Weights of a small transformer language model.
Training: 90M tokens, 6174 steps.
Each number is 128 + 32 x the weight over its row's rms, rounded and kept within 0 to 255. Layers, rows and columns count from 0. Numbers have three digits each. The size before them is the row's rms in percent of the matrix's.

# layer 6 MLP up, 320x96, rms 0.264, rows 213-319, columns 0-95
092:133168156086133112094163154097125150148095160158130101093105121114144084075100110182096130056152117185102093084130131083155168112163115076142143044108137138090145135139131143130167176122186121097112144117100138166144126101146141102184173169076170173074153151116122119111160175150101176069
098:101132180137070105138153157124084168163172112163099087134106137178137145129104177122142121145135097106126140067132147082167110133057134190081136161111114157139173112115093158128155142100115136159140148135161054151053160159120085137136080122113103088159138112169176202135158156189091149153
100:150114094104133198110144137097076147084142134189159102147117098120198126116103148124126147105137154099179182102132162065099105122103138134134176127187117147100115115181138073141148178097144148149158143111150105160161155150166196165061079070078145107110154104151097107133182101131084119101
109:105095136100093139102121153116062159130190114108149192095076176118140168100174179114150148153110112119065119164141126123188103162143091082088063126118108111089141171132166162109118128115135167114159114162120121137068095172072150109182144146140145143117076104120123144121198076098106116076
095:145142100092111141111120078102131134070148160148120094110160146118118150150071110213097097147113106086132081132172120179144165126138075118095126112164139108152055066134128100162151113124096142143142140118134113139171145106096113218113153033128155185142091111193077122157139124125118168112
078:157098151092109089157134103128172146093116196138086129137148114110107094121151151207137133169103091110111088056156145133168088124195164122175121114145106114113187138109095112143112095105118096133129112129118132107128143125091078201098114137128160103130154138194068083122084160122118054054
114:098149165144131137101128173171157128154089140139179104195141162169165162105107116140151126048117114123108092090124113099119116176087173078069076062110159136146143126165097124146156110174071092134154114126121110183107090118097159083121110122153154116145127099151127196107096115065156156192
108:087087168092103124064112154133145130109136136140123157130163090125131129255159124137136158085159080117119107134147127136139114177143112208133100074149104158145213158134108083116081185112140135120182114125077127140119097132139110103157106108083152081167089153083132108114180089132122125123
102:110146195098163128076121070133123102124131079120136144074098136080101132140105128164167110168118143047070101090116126128110142101106086126230102122069095149111129136178086131112121159057128144132143120137090151163114114117087117098124076118157138142061122147182161128094160123126091174143
103:108220179097207114154127146143093124098073123111115116101168138120186102119200120117175115126130110168085167134150120120162094142154138095128113107176122125143191061093194113087144111175145184107120123103185134097089163108138141122146089120101083140154099094151106143126107071137145102127
098:102098069102121123122039105103225156127195152130082094104120169101111116173148126127145113103069113077143136131132096128138189139074153157139132169121126127111093143127184123148103089116120182118184105161086088141163089118135097109093076132140123143133139163078088072119107129168168130144
088:120173089103108126146158115176125187138148143065153105106155111136042157112124155124174079098167160122126075137125140145117153115087076074193153122092134112170148085149145082120188087123125172142141135153136172141211125131177123132112110139135094173080099128121173142141109201114117090120
092:124079117136099136132128052151114126129123182140086092136110086206139116121112117163146135138156086125137139120069130076148105107061153157105206091120127156197102143145079158142139134125091158138117061111157126124110142160089159107122105124177146071118078114189129077059138126091125135083
098:135079122137195068088080164101168155112097169114083126176155037127125133089149088076112116172104071163103105156127125133096149139108179109158161109123098098085094097091134131141145088147122149152120124158145102133105166121122137149073122139123173169128100081121051125119205138130133095087
105:164160145129151142095147117078158121137125051103128114112136121168157143128124138127129165144120145148108097122144179117151119177104144136159096145105062148089159112190219051136218125056134126107126125154137111115174106107145093134114101141097088119108108132107157097047142158129166188085
101:168140145096119169076151102128164120143127158111131118105167168166171149128125057121118079136094117119150127133143082091155104166147083192147164101141170135114182230132124109187107113097121145175102078089160140183133170125133167104191077101114106193113146107136120154120123152142149171158
100:125114117163149093123118162080092111062100167097067136187062139180149152114144120108134145050180144196122097181120124113152166112132134110122156123133118068175127102157165121110169133151096098121173131158136187149135152084075136162100111091118134121177161131098090198176131102135096124125
095:086090143089177083148122109105102125078137120119149090045058077159130088113153161096144107139104189139139190126129089166136111154125138119213159176147113156122090101107098135153161103083120144096146118097089169110075117126113135163088153141126177176157129132111094150091124083113071166117
103:096165120070155104146114107129163114107093115107082123107157177148141157081171129098097092090096128115104167207081149073122149179065167147137095093087151106127148161106145180136104187127152090111125171179126167162149157105134113135090086143122087149105142127117163199116135200082139131105
101:123159143078124067183139157102171117147180132149122181111114126135099118061122135159088092111130111163089198151156109063124142117148153157091173066120089052138104152137163119141122159165169153155151144124074123155207099132136131157162116123179129141185178109121124082124120145103097138085
100:158131150134047079080122133108151158107117097148106165051130125220171182112171140086099167122153085087131125161160129145105119135151136158122069188109127132107125134122083095156135185101103162129126180116121124120170141113140134191168098135133133125137130115203145099172159060111149100139
091:112126120143101102177083202097150177179104154112120147152146129131143166113153108135141171083066179088081139155117121119150172185113079126122104113086164119096132076113134099119152097129139053144146061141166091142134149097116054119095145112093114134127176172145118168146131084053096105114
114:120168097186116102154164122211189084140121145177078141146161113126128084172172187046098140114194143129112107130085154110153137168156141106134109106106134111140147158143121185146121182119060120082114104112155149135134152119095071128127115110143086140086171135137111114150068100176086107123
096:107162136106095183060112112100082093129092154133135162122097107240118130132133145104107125156145168091151066152128130057149088156236106139167164140134143124145134202135100124107099082106109131163153118152159116117156129138068111102100137130137109140181131142102153078134157148119104088125
109:150114064142148149134181174132082129086113146151132085124101113152090121157165091183109073190168067158102139183155123105107080168105141107088106093087148127085121108119160087160199188173091203097152130134131168120133125134151164133116133150101124092065115147137106099143158153084134109125
117:171175126106080124112113147069076089118135111121068176139140177119100113133127101090104103142170082147102119225095157105130123115145128100155098122111143072165086094144102155136099194124171057139141156123152193125110168146125118114097094139162085103158188114166096103084147089148111146157
102:157105113102152095125091182139095100211114112144130097189152196189125105120167162151093103069111127117169118162140097155152161112122183113092087159167142153134098123173128142108103080117175094136152057176091077130111088159140120178085167092099124120162151138168113138138130158156143083135
093:121068140156190133133175160126113124143054125165167113164117085174156108109092109135085113106116146107092156097089110126138167086173180144147118164116066085137111044078131164169142108078091092130061116119134170119100139130112155066139124117142177142137121099122118177127127176140166110179
098:175131138120120127129063106168125071100087116135168087124173063117148158126124208139129097114134142130124092162150062097169160133112063170145087121121096128158119084063177121138148158055169126117120154112152170114048145119141146087152118139140128121127145119162096115179122093108139168066
123:141165126164075150100083146146118120171150087123185164154118139092128102112105122133050128126159068089134147127161143105128134167055141145123097115075111132117177111155080107099089133065198193104151140113162112146159114157132146112122132168166142176168158068163152133139135084081169173092
080:120096188098144108087132153147163117112143166184109125176105090071115143120164042090142126095116159124136112169133077117195140185132118158165148083112127132069123101129122123104160146162170129144180132112141113115103128083146069135151180069113065140101113094084101155134103079084119072110
091:101134114165168167110130069129144110146155049126104138107093114178145110097104158110154118112100130135127085160190104178070136162122125089160065122156082129080169143110191146121137093115175129141145200141145124113119140102103143100114179196182105130147100173166117158103196126073102124143
094:105125066124066105194095124126160084171159147124084112117092124123158119175139150185127093153176128156154135064076129127137112194145140213129122148147135155131165131167136139135166140160147117172086138135130105106121151112085128081125144149084136147151143194136144100063082144112113042161
099:115156145132124134154178118134130168175120138138175081179173141116074087079160163128087132152127136142193119053127107122135106128075161068222150065117141142106084095182147196123143108110146122100109094168128122181131166154168135106172182164154162104131149116161154122103130101136121123119
097:092133121080085095129162011101177111160094095142097139091143148122152085126111130146137138071109171114108108166087117079127178135149094144208119121067159159154124134143115090119131098117146129131103167150118152117181139122153073116066071062099112147151113167153154150112143119173142160126
104:131118092143097096127108108068115146196094090114102167142141091077161114000046141087158126128136114124152191092121124125117131111152102104138138104083123094076113114107180130183105150142114119108124107098202103138145101172100107104091113151106113094116099124149153164133140141160167106131
107:100128188104148131173078157177076185098167075114146094131082091087191141070190117121131111151107129121090116135175130101149159142084126058152143160102174115134127124029105124137164105141115129144129153167117179135147149090171124140144148140085087116093101156160062111123123129095140127124
105:079072162124072111134127152187164149090122158162087101117116146193092167183151145115160163127140193145160065089075115141116142131163146128132136135102195090139178087144133127144155135109121191172134052056089103103154125098146140089104098130091116117161141130139125123100109160112148142182
097:105147157107078058143172114067083081158142162137155127086087135077099120117191136104139127099119104085148159128159104093153154067136131095120112133172081114140159113141107172066113103080116116197159118126110153075082073113087146173111122104100160082133152104113164163124153097124064123101
102:136201152143112154144102174135217156096108150144150145142126113121092161079132105101068087167139151141136137138111142106099073088077144122134062092145160161134096173145115088174065125100113165151130107132057149177122155120144142080128121118088126093145189129154158162133160114074090100175
101:133146105149040093135090110097127139156096141113146083137128164162165187115093133202135126162159141130149119150178127056102178123128153109089103106126126096110141138128160072105143164054156136095173056158136104164210146154100133137114132073151105097101120115127135154145112105184097112080
091:085138117175096096165173121102116145141115138167130102151127162125176093192201144146087086129164146160092142089141062149073075096124143110138130162148124104145116172130182172156149125105083095122131119153119160213142073109124163206142097142142094158155138109093127117153174096099153135174
098:042134160085094161111116101145139166097119127195152057138140144138086158134166138142137122061144106163125106111099106138106138115087131126135125115164131096103123136079136121054120139119121132183123113076150150122201141163179145105149093112083078060082096131187114127126093101191112181135
091:163108097045138111132134105188097123052148096102134131125109156105082133142152165123133108109187137144068216135139142155120096150102163135130132114117115155102111143176121083101145097157108126081173151118163107143092061093138130179187141199132124147152101110083126150117173189159157147096
101:140141044068147101130122129169140134113114174090154168105108191124072128170162111143149132130145068141134093149096152155197111063131171163100152187158068098112150123134098170125107083104148123083152149130137117127122096103168104173086190086109149126093102131082176138124111181140151146146
105:121102140109188159094175207114114140135126097075119154085093102172114131158136113157089109163127119108165133094089091133113178078133065085124093082120130132132119076143069145115113159127099098093165117121043140144063087119143121085141142109119107111187104136137158155158124079126168074181
104:111179127086069124179120113176138119124158145104108104162096098160108119096137152142114062123154174123149119151138157150087167148126126052117175164189134090113139068180187136129125145108173112104151102146097088110184125127096154099026110124142102134116161137177193130122118174106100107141
104:109186132094099178141161114124120116157139182119125106150155155140118113090144101139147115101146114076121149112158132194105152051187146140122139136132189093156106101194141098092155168090106119129204091174056134132089105164112133131119097148157080207134123113181107116191121141115154167118
107:084164189174119149107156160142167146108164116097135176062095116042085085135085102138107143114096124135137133149208094137145141120115119166119157088110121175173118139180149124151165190139183095112100064091101081130120101164091140149162095139128158139149141100158130101140129157190159099107
092:173181166069110091129143043116132121180132120105136057075124180123167132142053161188155131100124130133084139126206194092106132126187111104125174102179129188152098101165141103129117100143119114106134155135152131104166133153119128144096115117143163134125092097141128111085128192145109118159
097:100155086094164158102120103118035142118165165155100149162132155130162135122118172174101122081120131127102134177112148072103168150158088132093135081083132054111166119132157126148111154112093165157142139107144054146126130112114135173109087158125087140096127165148210087096099102142163148052
099:131090176153098090096094071189150090144122065132136144147154138130089140136131128106146073120134138153106128149091132124211121101074139120119119104174126111079167115200098079163171081114119127157146099095143142155134133129132093108112113152116148110191155096110096189111178123124197113041
094:175162143184120203155140124120188108124153160096073141111136113135151120107146161126175062119135103133104108145154123146120127120147114135089139157102113077087170204139119134090198139092095155206138131128087133149168121072098086112114102079132115082184106144140169180118124096118107172185
108:151136141173096152155098109143116117166152137174154168089163148098136113187081135091129115133191152091091101118114103109124129106148124084177182113094067101171093120071159103149056126162202090107129133167094114114124127114149111131118151173127106082142191106055197171138128137110140106100
103:139176093113156093113118125097148171121107164146039141095160158089105118125207145137143121178156181117141077121182154111075115118100165131068112124110140131124115136179115153145065060101113099101140150178141116129150075146165090142144121202136157064125120162120139166141118096099102101086
103:156168115085099142084179173085107139094136091080100104148082154155118147133098136091150154075092145104136132121122140130171075164064122103082183128176086127132135125103120211118125124087170109102138169148146112117127167084105150154129142102141124200081164090128113115090113087113123196061
096:166040096098070178098154144123123120117203072139088147152073054118113139147132110138159171119128147097152135116127064123125138083110123126173142119046095122122147107119139088102133120142121142088099129123058056146169099083193106117142143152152100181117146126106132114132158110111136138177
091:167172183182120102184113087116136182103106094139185177103149141089121171089173190072147228118090153141160166102161144113128155103123125156128194134155117129154128120126093077083164145082122135183147133117106147114140142166128175092117113162100088126125119133136115133155086147115096079158
095:108132124075162113132115097132085105100156130184171102131176208078125166130080145101104138128103157152130118165094170161099146115121114168127125165140106147147131170108084131145087103153105116092155123149104066136131155143111078166081141203082144159155124127174119125102115207055143203140
097:075113141140139139147130096048141154146094095160205104137128119196109094147070123122079144176146116114074146124130132120093146134151139162153169159136153101131145128086186037109103168154150117079082054159122129105128082160168161125162103165102095140125154133151157115163080112160132171118
103:166163132135160134121143138104154129104098107125100102088104078108164122109131199134154148136129162179125089102145122084119124105130160084179108103171134127121174159119188057175214145159088132159104105154161099056141173130091141114108079153134122083128121173142128148158068162156154099058
103:207164132151132054100092166151124156091121123174109144135127121122083114146114070092091111150108131183148118129152144140149126124156128074145163140127158035139060159105052145105112143126127101075113192128136175070129200135137102111102140144147103143134104099117091154122122084159139181158
097:112134136161153080105155102167142158113137159044106161148182214138105135161134110190123097113096141170154121194123094133120129067145125117136143085173110156153132105159145115133132129104183092162171133146170139180136135124123105176142155123072094104078126109086121108047144202131150154127
100:178098133102089130148129105140093105139071107095130110077097163113133109125124128085149195058070110112188133151091090167136144173102101099151079088169097145140114140057114101150187175161115131151141147108102153074166163159138126103090064116153106117190143110086093083091121127116112153138
103:087127132105139166089141160153136126130157157103179182118067125137173134121131149140176163060090041115166092154195170153135096136115179145079121116141157165108060146109131139105084132073102067134178185148112121111129098160085152115146090134108137123113115140154163107126117052106094125127
102:123162136109113061167136172094129142081200161142105165132099136181160128086156155109170141074106138182073094131134169152106150140111151152092122094124097079133171093170083128142107135129161100103177085119187162139098074080087152183137142153124165124102134153159137125093130143044108105136
108:185095085139125160118175123135090104152104146107066170099107159139135103152063142160127075119157187177091133183055108117114086155099112127101142175158157135156119151127169137133189141098105107117140109173184157139181142166119120157115124143087178148153088180155120125051100077130130125139
093:140134127125109106127107118091119160148129190146161117090137155105096186182157140063090193130101147090152160128078147133148127178197085091169078149176113115138150095099126124113120108181066059099079171150131091115097138097141129148092068143125116154131175133171114167118156124165132147188
100:157082152094138175139057122131056139101147109170103096173138146118166122106157139139119121209121055095132147133126151135100116148109158095094164175180152126124105107101140153075171071087151129139156107101128143106078133130157149116172142134116139113075081199149185080131089145093125073107
092:107116153109115112094144131126126112140089124179105127043146143082157101108075112166116103133078147151137138102141146198099139120129083164060076142149136134112119086128091108147039132158077123110158132089062125110139113070154130119120093118185140116131165119156089227130108171163106105111
090:121160131076135115109120118109111127086090094153171115093151106197112136116104111152147084123125150061153119152115084155139158145107208136108114103177125169116156138125138149188128070069171120178115150060079087096133118125080086149140063066138166117112080154124158075106179116118144146132
096:142076094158174132172179090137115115151103115101139119112116196077121167119110179105118167143134110076108172176145125108159142164192075099178087129091150100165142154176118099115108089183098093160064119155099119126163094065133165155124170109183126139117151143125133197155155098134111130100
102:204152092154129082133100141154144135130064165193154149200132083100126142161108104140100114108113157132129092112134137136128112096154098111125098123123102160129182110110150132132145046128141131090143128120105158165167143082118126170071134152112158112107036158130131095120142184224113132066
099:127142124128104103047122151084139125117118122108102097095109130071166192130129048143095096153151162109096153080137127145137099123111086113096072155161127101107122141144157091109103112137148137091051032091053151130089133146155139169143134118147138168096084093108103080130120139126083065122
094:120093148106155129131127188213124128106093129140173081071106094204156132123136118192121186098102100162113107096185187127147110090154110111081126068157144126153116144114103121168093175139177103188125152136096191126137131123150087092163153121133151100085087117149150076118086131122116109089
092:143122132146148097076150117057078101135141133071135159172142139153121114095184112073132161146176137084155123126055096142108165170149146152118065107132103121100104100168154147118132109117163108162104108122059053126116150085159116141139124111110044085135148174149144155112073122152128096061
097:089100108120160153089104099106143119096179139106098076122127126111095080091091151172087062122184148163156164139165141166137101107178115128113099136101140112088097149113078163154114167150146108142091134086067095149094111174144081074158122129088152108091124152094208091122156198139103081125
098:145114141116118079125129115135168143070123105114111128132163125104082118121130145109121098072175104082137074096176155127109103119116072158127157079215140141138152135127105123097104154165084087174168112120087161089116130141181141046075151163130133081133093165112204103092119202128141100143
106:098080111094100137048099138134177082109129130079111104158076134079144142196126116062145109158118131126087120099124139132077106151130123141055136106100176134109145185129138136146147081139118116116153071170057088131124150077172119142135080125140179144153091113154142121052150140119182108094
100:118184094139188071106127187124086157138082200191134141107126139125103146146116179137113130157161151134125150149129131119117221127105118184179108128133089159134125134145167129185113136168182118161077134160188134119134124080175147161170129111169092111095183140154161158064140096114121123127
114:088151201135164152151138148144132138134116093155116107173140142099145117121105144140128101105045161136095069139131155131127147127135118123140104145128138149149075122128134108131089115108229166105170136092131155108080151170157114172053200143055121100081064098116108153127172120110067166157
107:112137104162128168187092111103130106115137116146063103158066119141143156118111163084102083132098197112120145104138115175085163185127189094096166085168101093106151120157115154181151077079101098156099121106205130149102130164106146180176143146079146167170124132153138148161129140149173111092
096:120104160142126100094107155083137075154140169126080108101154081102159116073122063131091115130134152099151066169111129098122139127093087105162181155152174082093174126105147124113115055118142118159166132131063146091199097109167201142131137121131122180131109117177087092123124123115148147055
104:148181103131160153144179103144118132060126162116169065174124207149168103125125102104129100118137135166115151103129072104107141150117184099084142128127058125125161106111123127132089159117092091172152185167178086120120143151183168085093139166129068106121124162147077136131168109156190093141
090:110164139127164168155103145172136072135133128122130079104103146144060203112142092116128172111155141075093095130131164137143150146126141135131088101056152085142105141116115132086178176144131119126090076104194157098073122173149099142113147166112139160122102171087065168137062096159089177154
094:129102161090119118164192194169138110078092140156122117103140093141115142138156176079062173142105144056119152153132144159116131122136113143148101104130140137174126107138153198102117117118063135126116157142114121089132088136117107132108174159196145195131164092178077082089066180106155123089
088:069131085156076157116103165097107120142140170155095118113107146154113101155147149120142163125092126151146125112136081169064246085157168136102156148098098089122088136123105176103147173204119096185151144111127143114074113163148098197128156129154160147150117129126112107074077153109163121137
091:190137152112141166108127124183173120140115110112148103091149087108129112167122107119116107140054158106104139119184117103059116177115132089183116186137148140087223137139167073108186125124131138134100116055156137120131165143123100100140120134143131107136138182061185160122101107127166125196
114:059198084150140135129137149072205171104092135157112132125124102086161125161116086059129120167168119159153154128156106145122091170153123109118079116122154146186167132150146124142155120166123160156093122101109131096118085141113148121102134150207126141093175154116114174179147080119167214146
114:120110154116111113129104161155186143157086187193157101088172085086129146181139147140077156172138071084119204153132117111134075119127117154113115146139151188123143112160134160163158137143087155115104076076087136113156110082066085118150113119165136134175120121127092126110166198123120191109
103:164075110164186113112168171141120108152134125128162137143117113064129051098066100150086127124094150114156108132159122125078117112174117102134125091141113151156148107146042124119179124121188088166172140137152103129113196168109130184131121136115168098132158120092107070144156098144099047087
089:136060157132126156116098151103090133093146089034141100113142146089167107067126087148164099125120114140097121088085132156068160085179125084136068142171120103159091139155115094086204117091085121105075152124124162124067111124132160170172154129123134161102084134125137116133074128119183136132
096:123128139084144125121093192173188121109157122098134135177167127152108141151126193098110164125166118128097210132106170121122133080142207111147168135170153128091143120114111099135079175141168108114172034083166087137113140123101153220085116118134133116137146098091117156114129094089146136133
091:128162120190153175126136092159174083146118153147078133112144144139154114150069092082193098138147178202150133089148115130142091092133105125078143134150120087146106081143157113095147131135142146159133078081177111091152118096109183080063097218129165145166156121138140109161077153130134106112
101:135136145138056135128158145110133139133177100138122151145124154083123126093084130141118190178071087076080105127117168121116127114152165164149227144110143153146134166197181108151132135094127085083088136126115145093137068088135162129166136164116138155114145095190057155118073178135143137146
120:130111093197120154134098120142138099154088134131115138159154178063126170150136154078171036086179119129166103126139089122158088144103153113084142079119095088125078112147113181148107143139120170113147111122115157135081114127162108119157074107194124144116085148132161164146213162124153144064
106:133144124127057138101100170135106179108062124140161104144158157134160089164094129094125101102081104126134136121166108143119103099173056124180142136145160084092149153088129091172085108129160125165119136120072098067112097133156084054099148197143170105160098101146076134164087180143100136144
102:151104120155140141144132120132182185110094110143133185155150143120090139171124096112138113158108149093092101135163125140134100091093128154120129205135152161105200132131121158131153135107134124172118160041193161104147185093151106099056064143140138057157176118108099143166123063117108177142
112:108121114145143117117088165105088151174112154067165148157177152125138153114142091206132111158093076098171074170130118177143150115113120104082140144149136148109157103140136132098113139117172097094127108181141088173135117169167164174050140173148122145156152145176123070133144184156063189113
108:151105158114150127166121139108109123079110138148141170144184167173155169055070148098179114154085175132142120083159066145124082081149118146152136149108090117146128070105139089093103161144082140183145075070067132114176136119131108094130161088172114185149130146158158175115097143126134108082
097:186150224106130120131168141074177132152172113143073124068127122057097094141093101121175152132137139126171143119174087088076107091134108121123185123177097150140122146161138151125090122110161121076159145165114099145135144093133160149123143140054144144082136120116146162071092091112147073164
100:169118083136133152135144129144149136040106169158135153100104106083134123106124107096108177115103173117115111136105108080088070163143075134117087151047101081120107082099154174110115193126172104136155121166114137114116141144126142085084175082146150143141121163169099175165095059104077175135
103:190127110192125164167158128157126114062170146139114139122156114138177134091074111146171073166158135152055152210130152113114154109134111152172132137106169125125081088085130110142174109092098156115145123180113082114139095136103139068148115142145151124167134146161097113189153087199109086105
102:088150076102106106131136098104099071170118125156110128119164099129116126131081174138131136141122129104142135174109090077077050127112124105149148118114214125136166116136122109107122130132148103129129141186216155167100169080105140063176139159145103146134066125164083138127175156132140211169
099:097116112145131120143124103100165184163132116119155082111087101088120118141113119129085137152081146192176136161157079127145152083092148132150131118154117099149111118178110123216127097107151068048117117154098143175187079059142142122119109079114117111079106115197066117131103092156135169130
099:147094141148097086168103101178133162085161121119117079152073093195077103136147129109119104193103123150170105134137111138079108157083070114168119189109109141105169145151156148072155145172123085198153144105078147100116095190118092108096094151099125121146172120095167079151131159099093134137
101:095156148183087144116178106122120113162070177144115152178171047171151076139121109062170111098121117145096117133144142103126082189154096156115180152166080105096127101120154166110143101144102165145170171187088102121075157186135173129128107149111140132099113177149146139110099182146149113112